Weights of a small transformer language model.
Size: 17 layers, MLP 1536 GELU.
Each number is 500 + 40 x the weight over the matrix's rms, rounded and kept within 0 to 999. Layers, rows and columns count from 0. Numbers have three digits each.

# layer 11 MLP up, 1536x384, rms 0.05, rows 971-1111, columns 336-383
493536478478436505460515466552536464504504590565522503495425513516476478531452452509497525493550545487544500444451431553415468464488480514576472
508564540443526529524596453524531434499482599517403530566485484427539557517546524541522474497464470479477490458481501457465580535406595590447524
421554451478483464473525540524525477462519570426524479497481465496489519529538464527461534568489458512528506493570538456542445539524427548525466
533492455566489498454517469522495424512452486491423482469476497536547519470577469472450521556459523530562533552554532478589503522471541555576501
510436529499571509451577434551471452452484485485519445413490469460512466452562493476534442529529551475567511566481495508442530468497512509537498
507529386499422531469492528522526504446533426516517509475384502444495512553550563578532443489512445378484461483524487540493494542496499450557520
455436469508517387483535507482489541474509527464554490458544519458423511469528458511494497448466487427493575568544492489456532472509523394505510
483470455505476448479454530504451479530555463449509512514453454618515572475500440502530495513540524488558510532543564487493491460468468509489475
480493534507464552460451514472483499515451515535556522531574466479531512523471545482454521560463559532570493410499489418442509477497519533524482
433463489439626539499480493546526437535487554559566561512459513485530489494513441539487525457518428483553525527550511336528478412528577448503494
522488479483541512458487469552451570486456572554482520456566558471537466468525495503533454458486517515451518543498538503553533491459523531441478
532448551532499511449547448488487544454541476527458457462473519514448534540517473534461510522523453505504464500493440508510534508475422503455535
474513501566453506489465488513544552434528507487484455473436468487581538474502503539464498520536487484500509515542480516541584538531543483534473
496505469470508452494482462534561562491490548505526467420489434441524472532537482531481491508503534486513489520461494563442529543477489508474493
514480495529525499451497509497519543515509572472559508487429495516512530490492555544531550546464483465468533426492537547505474493468517563534493
450510502469525516455555510568475476546493502502479505492478453480541501474529494545521468512506543536581511448574475527464532529433537502572515
509469491526614541495533542486475526528520531409410496498432490487500524395507490500506495470547497442497508501505406558527481512500533525498530
487464488477531488466506500466524518428520519510527487498524549507468462465524458463512539496543411445499500544529492496508531532498509576496496
426510505532457470525482494549533439539482525552514471497536464444436459521505538533481485483526501558520561516504454505522510510502487436469586
484474552486442533464573517550520521566465553498484527529494431483559512473575470503493554524523511526490536490481461503535500475500515483532590
446500461472509504524499522495448545470528511511411533462485505449552497510535447497493438488470518546467493539515542503535552483509525539545561
471456499505526495499433455466517505477580502434521472530546470485477559487577462472477592572536491506558556516476450515493497495517449540555567
483573479485472513470500507546527480501536479530547515449481409514517492548566501545473447522539620476484530500433518480499471437565387448513467
490581527475511580493465501502472484519478496577445465497527516473449435496516491509582549495511446576555481517478460513519530443530530509530512
528407515379484484590540478608507529515552553517464550615528482467447498504501499482507525572491550476509479529610522478442540511472494465448490
515440472533514539502473584434498516599480473438527519583487534522433520579517487520534550507461509436433503464516538498572515458511538523468415
471526454509440543516522504468455530482517514490465517456533558482584522443450503540604471500535506524502501524514540529540526466451467535548487
506491510560496562513565465534447467504486525459610474541514482515448492514461540593551564531518508523444543517458457518517479507474506561454480
456489511503481520586516405551464431566544480492515521513499536536471470543534515577531506473501506507528545534523562484497578472563503481551587
522518451514561534472525517567493501480507445491526535534491464498536518494547444488517501501496492521508512452487453492480495490558449511541453
531444504406463469544504513403437552479508473537526520475453505401489456494540531509507504518463449485486556475486437463514451542516522539516501
471496481516480534514553521540496419469492531472556534512476430519493490510450499625458482573473515497470507515521477572468475485503438510431458
486524535484541484482548515535536474519470526523491486476475518476568552543534517489481547476501501492532518506512450503468504495520475461489476
578513473460503460502468472528587487520527503474427487506530539527479525480450499542509560523487516503541490447465469467473431481508563519450554
570508513486573535498546562502508497517498525580561491567590525461542483563532487543585567522486516482551521511490493421482448522577453596544515
524531489523538507592569486529512504560471594493568467533528487484474483514559488474581499524430417489525546539538511507533533523497508484585574
506507526522510476497444529475569513484455512511433510514546516513520444594518514527506494442457497521490424505494503466571491510497486502518503
480470532494505525498511460488451531539439522516496501464573463528525489529485518484543396527543461567478470520468511545506512482532479503481491
426523480540525475501538544486415538504482504539573625537566455547466452521457569574508520530451388465526517545458476522498483458489432564515507
448488445458456488480499531477466516522515464514579482446573495519525556504526441480504445495538456499476478579495444522490477521494422537453545
567536441514479520536483439479504488497486483499423536501466506453473461487532493476537475512542528517402466515449477535482505499518475426562555
492520528499441580447514504469529534528544550487508478490552562493522493548564475530479461405476507501544487537435512442549571443522514467510493
464500553474456515561529505537514526485441520477488536548475480480524445421488551548457539450519507514547474486514466537492519493465530502391461
523426514558567558491519477475470515522533522473488497441469479591409423546488516494470517521512515552556481551428440438502525471496489474522545
422491425426479506561471487546492516477447468540471533460551491488453469549488494467561439526548376505523488613517510471488509471430516499517520
464475532521514581511488543449465503485503486467542529503443533462519490462502485542509490539473479509523507421553462525479494469449480472520489
516509496563505503481460519519440519538505537438417465472475499513508502430541532535419479503556472544588523521505506493523463491435579454485517
552511544523527519451503514464475565452512491507508574504544494547558514536477524516502545493548474443554492597583519436481495468521575521485498
523523534517517537444491478471490489523506486524513524573495426525536475520509453438477481419534537472475414427540437443514518459545624545535481
509437483556497477469531528500465519491537508488608468607497498498510460557553532537474438468483477520492458480505519528502468518501526498501439
497477432472456534508518561483526548488537510578508528497527506509532453555582445524538459495491527535480439500536404498440442458503479474433518
507498617544485529489472521524540516505485511528544429451405552492474443467426540553531483493552456428630508486486507380512502507498464559485467
548471553467555487488522452543557504524492467530522565471521518482459470499468491514487524444448452506501501498522519506552484461482503498555485
482473431495487538494499419440552474562548470415556430475495531473518361503470513500485468520522540487531516516485450550473505430459499542530513
465497525549442535465481496465539458500484525480506479553434491474545502570512504490511536494513467470497551526522420507503478502490463521484527
444513507459544431468483459478501556506492470459520495461513493450548447557486533481567535486515531455498503617545441473546464459545471461497477
559534434447526514487526462481575549517468465580453488503546482582592456502516519572525487470486514461509509486551483482534475527496529536454480
487489555553501497543404498455547528511529546530542485526475523586448470505489526449513483420530551443456544516544447404522546463482513551533509
512469433511488431501458448532452530552488535483493548526435520540513448537480526479543444505524504527498550509529522538546479470446521427532548
465600468439524501544479444500447494444548516534422399488473475462570515479457504534523558521496524489531519581541564420542515520492503481497531
451494518556499487539486496450550558500479459522530528485507478475487512505514468539498525529432462446486488541481473495491445492494402531494510
525441443509476543529550516489445502551512461532498552481520462583478491501521460510435517492544477548478466528521435577491471493493494558561479
493521568467419495513431457545573527582540488562499479416498507458484447487474462471468422478531472487488479458560459486441492512537532501486493
530537464547471478460477543466540500500475478509523548527486543517480559513470480537513512396508457521526550520523489542514564483389504559520516
413330465519567489502536477516542519490470484521434499554546501583539459537512485582497439550518466516523534433434539485533501466495555458520547
549403466445480465536532509489471434540451525468483491586468593455571497524475442565540520496477467550490498473457520516484484500496519545527468
515525512434523502503527510543515464455435535566505438487517419491519431493569530541484517597425450415538491577542442495489532408476551488506411
454491574460553523462432386485478468502457601511555505501487519512535470525566441474474506457446501535464434479466525460439539563497497496514498
547544478500496536498503444459513508560571513469454510436491518542484470532487469495513506438516522558511451504455449436557495505456495533500544
478524483451479504531447498435561494468468548502528401498562529569486460469452526511527528483490583467576459524532526455471489481530508438481513
422458474486535494518497525479485612540499515553528563489520514516558507556503524520461393478464503460439562482532520503507440525502496457550472
488503483522430438444504504507487490517477479524505532501500500498537494483512429563449596543550498523470507510543426430500523480502456521543535
477496581566592548447451502500494502543447494459447449461506426562472500440480467537503552601468540538510512513477519522469563538472477479600498
510493517513579565420536458488498454486512466492415493473453455525503487532456495591456532478457439514545483501489591435565486565478483448488488
457497477483471500440457538470505478489562512548491517519495581534516530491477544563466468554462547452542539484551534469479585324478581467544577
518506457479521527455513508562521425569564464512510485544546497456518479408589501501477496487466519557496515479493414409477482447533515526574480
487513523530493539475507480499505583463516474508489558552518460513462450537495442508554468501468454491424500446540532470484495481467485418518533
464511546465468493478481503583549456500529490540499486491492492510457424469474543518498509550451434484448430501511461548515476633445505499512499
449484485467591474460543482496515489471419469455497496585527499482576496497556487551526445478563504491516526417483479496519457450557417484495526
450513479483444538493469494545460470534458495512455528466560480465483486519458516503516421485493482497508534482491471522468544473487541461501502
519505511518525541523461514538550475508548624437528491576484456519474564493505537515532507560496516488511553450574494499561577508509476523563514
503581501446549512470527479585453537511443499500439518522470531488524482529519518533495428521481469473543563495475530449580480582479538566484486
522475476535512522492474504509594507517547528522511511474464439604442530486528493471547510493507582490494539566502454478480498420457549490528546
515441482484502471577557445488475513511485522450562443536487552563496501537545497456524484516501475527480402515449461525448496518471434503505498
529443494420489462559508483523458525498506489530458501535589542414500524503519490497575492507540507377467505521531427485510504485509503481474488
454475513457535507477508505500474507485497492585547514498524517487486505480523516524465505518488486481516495498515543462549442504531502573520554
453446470435449465477513493555467508476416453483490526489493544520549466550510499390489490484474444497587439566474521516509569539521518496440556
536468506513585469527450445480508439496571472511508535527441391555456508468520583491511501523474469516410538507462533484541452549479456425505537
514483493488472499481502477476495639504502556487502548453544470593565526549468502515545505502490562515514410472510435541423535476447508413453503
454488471545533527484446450538495467600525522534488554531519421501538540538508495482524512485506462535485498491542450465533463470449531554465493
496536542484510456555461524537497551433462573515539518489493518385535474551517461542423411484438538548537529537502448486511455494490502510478560
548457544547511438525561484527508513485521563507560494426497497465549485405515468528557496497422452479532536473520514484483469531547561463499478
485506471497487439490521540501455531517415560474534482564526423431453441522430467533403429494470558563402497456480484450481503459509488445442449
505500501483505447516477445497491518444492456459449485446502508487527462508488444482532511563463537481519401551554529490467429491540527418485492
451484497514522472471490502487487399480494448557473538561403527550524480500501509546533436507512488458467521528574462552437533492455503477558494
540425429475536512587508508536512464527454531531545578475514488519510513471485438492419492535473549464531545507502484478502531537497434535504506
454502538563567496487472526506492534524497540508511453488413466447508456479523499534518478445471505458542516528544467447539525520537445498548468
420438463469511531521528501486513532547462546608474517509534475464583469499485516486514468537533491504550466563476450490529513491559509474486469
490500448494486514529427537482463437497519531496509483498401509543511498480511485507479489524563469455494467492437469483504546465508578477532463
487574522535496457491496531467503548539531494508500510483512497504517535544386533497489539517436431467493438473465413513514423530474487529612487
537555514479462447493588447479495485489483500515527518394494511630599544518491576476496493473440468491511532557359430560486527529449477507533573
512490492529506552491505460500449493511536446495510493572474487525529430519459434474544527439511554414513505524512435560506513538576479432578476
544509500517487528480522498541538554483494505505556488519494525569531443433437502519586481485442502540593491463575543504545503532501399411514535
476519518513553505425513559479495508477470516509501513481492568510460383542493531484394508480475552475474496470501519432521473507471515528520551
469459502548450525510520457496508547522479468482446538560393541497481433530497574505444531499575517516595447495477496525578496473493518475455491
493499480577476550491504529539512479557501534571539518423481442508471526455487469568531478464466510566499505576466499549535471561534520499558507
501429508596435582448560502501465431529513465511511497563553543545472515524492445548551486466475580461440494496502477475444540546466391479530530
494486474497534523496566486488518558514505533480526530517457501543507405435506489488480488531531551507457489547518519468502423495557572565527555
507480470498444537506476468488515536618469492490476435455425503531499510496465508485515408498503491556473529572525443491495531529441426517469463
509490513503533477513540514586481591468482515485541492448496476534560489431510393514508541519444486502488443542506435512491488478459537484478516
544485469459526427411533543630556472553492498578505520495434533490484492524540506547524452556496486506554501457539453518532581492491490557535510
486497455515553447426409494523481482516473549518453500445431456451465494501493444537514476547498573526496499524525521543488540561539519455464532
508497528494556417461506591556469547507545472601431531520479518521569494563533481588548516556577568532533515488530557558453547515534471489525501
523501503550579499539515545505487556500454449500533509521558521500500550438591562464524448546445443537546535486497493557496494521452472445497477
511513510394513537496584486511524539554469549449477536398513532561482537460492429530449513531498471496482490492510564463451471490484552438532492
481474526412465454548423534520463520541485530563557550510527515498516514478459473506508426456548478484557573385591470543433465551529550503537526
602512544522515490488569505513546448523542474473458486495510477501481483531553479461495550467460445475471488493575473528504519489497537490544519
467509438551591450458533454508491464527561505484422520492521487424519435438480521543488573473478495485469471456511467600514447496500540501430475
515487505507474573521474509515466421487558524557565530509518432529514562530476522518479573462476446449422451508477523571468586476510448452521495
513491510491500493536569434530432531533544479510508482480534475446558462512552505496478562470553502493504505519506536484590519474526507490482557
547492501480479420485503543498504529501537447481530546460532534487471477499458442479534525500486520562448570464461556455490508502490465575553522
470413581501467560424478479511548554481592491508499487458486503451532485556537493514517483578518480526493480517451469551407434548465471497507563
563448529484501492477490529539446494467512495519542491425522561569547491501528477552542500479516530425552529501422500472511496446442476517486493
483434542508577513506529419470600528532563515544445494479570451560557585501513515489465439446478508486501539535564514452577485564431459511535371
520542511564521492494524554585483488510537425489510507480488530522476449536507528495473589439482531538425464481563461540484520491460518451533513
471460524509425507483501461413493522515514563503467544498529510457541470563569485477512499485486492561582486577436442519448523450492429514464517
569571493510515506466443528504502502464519495518534489539482474506547472510535493483538475553472479498495559429557474488446476492542513541482506
481535517538467494525485504540492431534520523435507512576527539496485459476537441537493523504512496518568488560505482430495483445517429518489516
447462517457495439500561493492478517480489445469471514538476544485511421505567531549515506447495466462443536533499494427577419556523524452538438
468501577533539482547518487558521488525544520499467507474495504488558522452489542458380491486476499509441567534559528532479590566548502505571553
577500472446526593433476493534510552521492457460511465537435581478493545410565459508534523526542557524536511565510460501570526506511500513520575
519519439574568535487506416493525531473453548473443514467514513555519460488508460465473469440557475496532494553516495484534480506469526544490500
555511539615533441417498509526472540551569476512448498475478524469418474479550517475526495535524548520548413491546530456534513471488573524528510
501485562360534473547491467472505532536519480504504546441502504466535477529518523571519517476562489445504498479483499562487489469481492510516474
501535469458498489483439562487607476529509567535506498465466527562522461486506451510446494569569511453433473536457482561508538527486530426500513
506435551483463540479503497504454493524506469497555521471521584463523494576437556454497487398510464448513444543559568490544398572496494481525546
462536409527557504453518462534477475490419492502549517476486547525482467509525470457516482454530570495513462476571464515555506518463540508538528
510562495454597548467445526542550530488495479469537544497538502537535388486458565485480550486485484462507530485476519461459483443459440528467500
453481494587537432540508505551555495538480541485525501523442519525530500541496530522545496516502477407516507436456414532577463439435449500530536
438496573477561567462506429506543478496574469514513538470594520529508512469525471467445560518467452542567490555488441466434533511445533436441460
484529479520538455462489492516550567427451481488546490566450527514502533457545559564483488484415581480503534533491516458530440439579478521484537
# layer 11 MLP down (transposed), 1536x384, rms 0.0384, rows 971-1111, columns 336-383
524496511482577459543504527459521456423482467497541493508526520466486458540485523473550502489449484507463470547513572455488507441474536514466480
542632551527461530507545466438543491505500490492503500502536434470462522491490575525506503457451588450506447503548493532507514480465554543514487
553503519464537468540570442485492477500493539489497472523524535523532489551520453480551497474501509585514516523555512564491516567533525458514493
465518568561543437504402574548535542611542473493516484502543480535481454518535543510534471531568522548593538525480506420518429548439499476506485
450472511491516531498486511462489461526486468551533472505556519515492511502557539529465514561426494540427480445487541504500538496422509464598520
446462502462484484466422428516528518459483505504489459483410491557507537529472508570452500473468463507531471506488522546513466519433497475548472
510544535483464452509490484529455512526543447458510503516564554557442476533507481442586405486548498501495457476444464501497483546453457492526463
533448516461521442539527489493482490480497493522478516501532491447509420559463496469526476532484501456494525465486492518488461476493459518496555
518536470404565470514482488450483454493484461519462484450541485438529503495490427501559480438430512508464470453456548427425482528493516521416469
526537489547484580506539452460414546539467490463546531482373481530422427552487533502539628521528559432588536520504454430483455501447421441504525
506478474507437508501484540454509436517458460457573533486546392435531551560532456453508495463509471514543514499521536476492472472499461523450476
525588513483498527473487543483436444475484496496556501441540469474481537498463461504609505532514527524485536539495500487490478526504508427447474
529532453448481522517464552451459531502497505491506484496502515496575442540528510541549443470471513455528441469549479562495466459478527436462448
475490472498442523486480460464547559494487499501513558464493561484517465490499495479476493489454525529497596505483489468471460526519495533562436
473485514497510486509464522502542480429493433552480470452560449501546423470482408485511480482467485512520483516486476462449502512525406481515451
484552474451516489529469555387471562482453483427451423418540476489508438584505509473431521567525476468443500447473509495531580594531446472451477
531545433531495542452526472521528464577480491443548491578508524488531517504524498507485479563555511544454529454464532412442469451517544378539499
504526488487520436481491436490472497447555540501522482496562481441507501483433470501538496513544476536517541477502463492476483503518472527465532
514540513516489514513468438438534564417485472546553475470469481534441576499484488473496462550503460480552518514456511500512453567499403414449534
495538507507543429511509485490520522417577487427536479546397499520432498497423490444516518444492558516514465547534476474510499516467494552399487
585496511598476413475537451461503477445503528560512486549503424552511555496461504532461519430484446445486474524499457535486444467487491504429420
469515525479453518530463507528477501528495520460491502579469511511469487500504482446458426488547469538444512552367537540472419537527533536533513
503456476453432518508470475534486513483515450481494502604442548503449510466565541502498548520456442455574492434498579411535536492458528514467471
549560533523450520523453513477539461569499473563561496525493467521528494551450453469499475452517503512505568489459436543555434534464451464415485
565438433392457502506487500591467548519522547418594450466444597434513576436433505386556602452457566524483493482522478551420539504396415566448511
541502470593474533575462555542497475519505455450495449467551469466483485442397457526508432434507496471522526530506450525456457507461520470504490
542521461478450536545508537479471512583485522505454503459551518516535495534533532566489423520543516515444544485516486505452528496458552509510527
513507497413480510513516501410522442487522483504454485516513481562478546510455503481528545509439484524552468491488535502477525426434499432521493
423525532583549522506505519492511480516463505494513485471483486484392490509414506551534439474354544580422569500468568545485456556497497462424431
449491566517528452487513507496493527534449469532549462551505485553593493554541555465525496587500478489482528422461538506525441504509514493439499
446537462450465503506500553515558467491501447488481471432465454448458471506547521370522480411499515513434458496500544518435494454528481529486490
543539531467472499490469515387457570485464435442552487492507511497533516560470529526549496540572565509571477476404504494513450484474564544544489
526485505644456532503469555472494530504505441557516466555536534479488439480523509515505520518511526472480535471432538514492445529420547553509445
438526476512503452470453580435460522443418509502488502484514514473473524489521514486497498525547437542470543491465499541479553466535517480489443
532519489508574525509557501455576422496474494588563410545427536464540479492437502475506551369519511499480561523565518439485417530492469585446491
473536486477448544601490561493533497494499479490488457505441527446467462473421483531535504534484492523572526517465465415517453414471412441493483
442509486559471490501522500449541524466523513509529505541488539471458541438494487508528502549494468511499538467468531482512494466534513477564464
496494528422476556564488493448494468537557449525504488541497545481455464477509557516435562463464493489444468533567519446534494501502560497528486
457423527482558391466410570517447552481462408449507501469543420466555491507414465509520512540408503510416571495486490416546510434439432484510418
459528517539549535508452610506485575444478589428554458510504411441511520562491566497495531469524570587492482545461476583502540522575450513410507
472469568421531501508528505478498550535465505441549471474467487473511562571525492511474529514505498545524568523527492493549467412485527524571498
494523527514459447497472529478485470500522485470533498515463497469565536521449527515524588523485522572543495499468489509487510523472521570486549
512458549517476486514475453491489423530490487519521416469488449607509454493515553403565508541541454533463454528444547414475492507532497503556456
589504453482525476470493522471477412455490501497491471530578525438534495557544563487491663529515499530516489477541496526479508506545508447468480
496542422510490486554524477478517553529438543493486479517570475423415516446480462465490498521503506533543456472529475573470438505527480480441504
426479503494504472385508558444462489486506473457532535456430473540546526518456432554555464515465484527496481517428597446437477523439443492581502
503494499491446498511473461487482480467486513559558473479545480494521507474524502471498452481507559501444532532489509514484462488524448542496511
476503507512497470480384469587533494486469519450546459477506444561504465462448448425457499503508494486473488533482544511420484516426487516446421
456547534482493476541477511470502495545526527521548555469413516493476494488475577452518505526530505454436384544507518520564554451453510510461503
518537554541544573491490473514506554471438463487510488459467474566449477486523510549477484555524511511502507478496476439561518494461477477470557
485431512456465434518470519506415506403484485531508500457461537500417469488447563569547491475488481490478530499500503494513450502542468511501562
547504518554534429534548547474476539509538460405454537549499434493601486480519469539557477477501494496515491525503541520433526544570546431524459
496545508528461498516524534526507447507497442458470438456542431447533486493498552595483510448496434516487472503466452596423492550473457548503507
578423441539538497496475526474513495435543503479447545501578478504506528505505462452533477484477520509512498459478450577496485478478410466425501
544431519533496528503446507511523510538514502565484525501493511483519509493461519500497563471426544403489453488508456637523485478484457477496503
476548493481480469479558569532515468498535502536484489535361444496486454453519469491510546464464459480540511478456513534416589446485479508469487
445552524540493438498554522512574417506435462505573526500489463467595522484509512548547486557435452480516427521433552481503498559498456484521546
500500570499522477458509519551486529510482526566459548504486506452503538503495470450518517496437441570498541579490529493467460499482471488437467
545517440422482572502540487510499474419466564568547477544519422476521562480536452444547548498500582474522518470447519453509458439556527535451456
498471516564508538458473535497497459532449514485493514440542485458556489555550573545474462517491513493533542523517379537562461470500542516570507
454494565446501511506449569503460461505535486525491524480552512512490440542494500516500485490508507586513463454497496529430476550485536490477507
483454548482523519468490504458508526475460461481521469537401538502515484518509486448501650488479462494493510490480588567447391562509540464492528
424546533493515447511515534477406445545445560426561628464434482389412507485502512503498555519443517459533459490496486443537487516494575482521445
486436506418490492516419493489466417605501476495521492474439477532540534474442542409485500487473587497481504519475496413506479503485473516472464
411474458423450463524410471542536508481432434560482562520501520490503506486471500537520444458496581590508486497449529453478443478559432511492451
523449432515571529504588550509527486472468459509542473489453472488524517497503468559536459434456498443514392480609505470522431452494423482421459
566546510464430516432527485476532546522501448519473457538447491469517473503573525598440490515466455538509458485528509564524503538485497552450498
511543411521568504562560488515502499436520512438558485552446537463496564425539502477531520591503481553487488490509537585512493451506532543486530
505501485472446536503542548520511544459470578501499466572546507484486457470422514533523494516561509449585487485466515483469533481488448503478528
473537520448527493581444480495448529505471510444496506491511510546531489444487458472458518539472471532524428494553486545551462517466525518470456
520486511454582510515485517456512538455458463533541532489513523581505566518465434454536439507513548431517520470522474630525447449468471515497472
469530511445541519531463564539497495470490466481503504515415501465461547547430465543517593511488500489494502451443491466410452494487476516465487
468474498548517444435431509474487530446502543555442450435603479460520503521501475465492529562529470558487482486429519408559417528554526513478554
568508490524540442452536390590462488516560508359479524497483518576554543440452475534521489565553497563464492495507552520511583543520548522374543
487474450475534549498500501502504504450519442485443472514491549474519487542425451464487486420515484583589545466521475404530510521492479454455441
621567514504512506467491583526512460527505494380580549603513485506506460513587500492542573543458484551463536475534518538566495523471544461554425
479513480466480547395528495513556508473506545489492513477537539433583509456447531567502560441510574482474400537483492424486514436472539531505509
536456487484524488502449488528467490483470536475475491433476495464535498459511468554444506466563449538465512520532521487536572465505525494435480
551527483510466528551454487519518541419484492522483584486503460464482502538469470445519532477451553531513542510532505487595535408518572519502522
584511446485573480431502483501480502470429447504512503516466486524506472509485425446493480520457475499440485432604519479553514529503539526497492
507477595518422479498523596406535525490544574523516437519510444465451520498462542446492552427568572508454489579494521456529460526506529550515509
574504465555550505478502508483512490552502491472465455473580541487487420561553471393443416461447566506477482529443548486488476527451473371475476
512490471508516481493490526478493479538503489452525528477492476526455486546470509465484450497453534460450501490513420564514492447503475450496458
556556596515548507436527512509499507422492465450456501457523463460494491503524522509547509561480444514497506533505529521505432473519490484537501
458535537424509522489442515471470477462528505509572460433520471534492460424465475458516516529456474488492520468530454450504518528461495557450462
498541472501584456491590605501495495509467534453585559532489536579523517504469481480606490428478577515596492505447559492442391562551528478508504
535553407507503564547478505452477526491545495441466511481444489511428519455419537509476528526508489508480533497562494533553463481527505539500525
484477485521455524529482451603494436556496517526527480504506472486465475472485592598477567396561514500528489491552461504557548488490484433488508
489536476436458543434531486491490463485473527417487432526510476526437573492446566466500408574514505475423590500418481531545504521531473509574502
546513537488517501489549518548495553446441510517466501467489515490456543481482511474470554497413510544505537455435492511452478501467527485438528
441595500486548426512496534416516522571455573517480423472460460447460481511488582458478500472559535477529504485473478493410499442453504521529526
492520505359558482533490460492545521462543487526536524494492483480450588536539500452515469464498492447471443527486439430492515491501438474505468
616513522511413446513529496467511502416494531444502521561502528476469550500510517613498457542519489481464525586506506521492542524447455459562491
475495498477525450481482517557484525508576461547519511593475410505475468514544529486473573491445435580530472486524503512532450498495471527483486
521437501507475523509451472448487541457452489472473479480505465510469503479491516550587442486463508422450485478489477545545523495513513513503417
555491446404484387513493562513476495451513542462477475546495472438419516484446520479558548483435471472497464503465552456500483481539520516507447
489561462529512492540495508486552458486562505536535546428462539516562497487474505404431533517497525578499482490451434480500456539483451496512413
456474472418483493552559482467451481518501511478613466445432476493407506441498517534481450470490517458512528491514524559486457476531503489444499
543447517553534562487571492482548495490538485398497523497583530459528481531483479467483486477486468540499564547491435544501515575490523540470514
530547537504514501461584503466524439487452424484508463541457463518527482509466506503479471498512475486466454520503505563501580490488556489397487
535458489522493501568529483436459541523503476531505510556446499492497510491518479550481513534493470463512505469448550523493526474483538530529465
516444469484439505455444447532471525544447471526462452496511553516526498473537537550502533522557544550531435521486496487513513430484504453504517
512464577401479500419476474486542531541481483447509451513450453453537519472548475496537456467536546502420577479518414499522468542457501552473544
556503498481469511488539510496490488464493369582381536434460530496482434473478419415437523455466549516524522485469590366508521549555486477492610
493572499486459548503480499487510530508507526532468525450374547466522443461448482501507482537388453519425509566513477491505515461478510551534443
548575506518482477559464437493530525479508479520444495408482542494447491502510417487535494448494487578537490486458469485538428502448493476464540
465545506329523530512461570442542487491482500522462512505503455454531555536474494474477490528437460502537590511513526552559577448455502480539457
451481520443525486582432533586554469471515481523548440493492492506512451508465506451539530503471431478469491489488488487471436523462438515508422
542496517547492536372498466503512496529483488531418488465504486490566485490531488504523577498421473535523520472508564512527566483477499480501502
550499507436447453519382511504489526401493458496511483465447469363511496488467501491494425487490471440436487524533510521396475449514478440487473
453534424456528368591554473513486521444443483568572580457460497460534517482479458492526450534477555593561516480491488533447540541525496489501559
489500563472551384564421450514451516481520520484473538479544498488468461492488450483490462451489510449510468493460508373438480479601467445537501
561465504472473517466496428414466492474475509525546472543478497417470488506529508438567444547454534514435462552524515533527454518547472495513488
478522501548516482473511537475511451522516533431505417575556577519527458490482554466480527523506526481448489462490548453499498545502505465508495
496440517559532499475455551477429488501466386483533406516450466501503500503477417471464578579480530547536501405485501509522517478447562441451535
485549551479522477536477544497501545477510508476472479548583556556554566482478519436482479470462544514520497504455514521473492491532598475496530
507592470515519414417506508486457512555539508487464525552509457438564555481388495455508511482534500525447536475465539520484540500471547488525450
533535496481511498483539532526473460519493529443441499511476493532443459500433575527524540584516442482452524453491493508459477538397600496496529
547463573479527527490467373506468558514493522425472408510499486483433562526482525457483522419500481473440462547490538570500529555591450498567453
533475440468543494495529510415466475468496501560512470466509513486517499554491483576562470515487513470563534464443541532528474568503437505490520
518549502489468554481516515413460465522467453458461561482455559531483561505453470458529563447523648429407536485530520531500579509402538442508534
488445494563472555543574504490458521458502459424490473466563447426492462466491422496492457486526492515445457510510568676451502550495555538546447
501535478463573479464469519471501516512421492510484539503551514518475549512498562455506525477444490497553520500453484466452446520439475478421527
491485524449522516378542504524526533501493480488508469506573522468511509442529435554513465425491516507493476575509491540500435533471524497563554
615519436569512470446452537506446459494481465529505500597392493485449438514530508432529518531446543502515495415577475486497462523493465482483416
557506466484508533528525499471507507484509397454444493473521495548479474517502522525526529482457471476513514507543600503566515518475533478537524
472448477526603505527546511463525455550544559445531484535449522506446475519497488504501506416464455503522487557537508463504528474464509520538517
526559508530505529503559504536486534528490462534498482482522472474493446455483482451561459496516542409415524474498516453604475490498496472531478
588535450509510488512564568530468522556448504496539483511528528462547510503430516470563483514528508550514470466483545475491508528437512479501527
511522514574518541546560507523452526478557519456466493499512499514466546481461452497479478500442551515495534497566486569529448557450503580484495
508490485466508387486559513513503496414509466504505515415497484471499522549535534529473546493501468543486532549476489512396452433468507475512456
468441493467516498424447508451528449451436530502605554502462480471539433522503517498499540511506538543504542480390499597480504569437440525588466
522442442445616525513543506507486487514500467527488541558537510430532489522502545501495612418541521523501433453486520531531470465476546493522512
449497509530494547552508506478564446491493520463489397413405497491442534546453505504488508489464561586437510492544515482509442443453492457471467
477436524487447397476475532475467473453477487497495491420442460547459557478391459555530514582490529400447474468495495374487478492470447520538525
509449506448511495522525524436520549454478493470462473538510515487476472434550380453545469452475543515521528489395499559515452420502509582405537
569576456464517446533471444462491546496449468523500525448496502482576380456539554457551493461530435554496511495572534419461437525508553567553548
590474457492450533501516559482484482504419495492546463513474540504473531525546528522515497497459511534506499473499491499508463518521540528483583
459455505507487517438525498530479499449481444509477423481424466438523498561528487509538428512525496550500469492462479460513522504523510525464456
516492462426466446506525516421544518487488455454473527443416537519432485485499470450535442500575567509414597461480567501553453469442524590539528
541530488535542547537471523514442457442522503583472517531536491464487458440422519481530476446537441492448501478519473553530544481465540522513521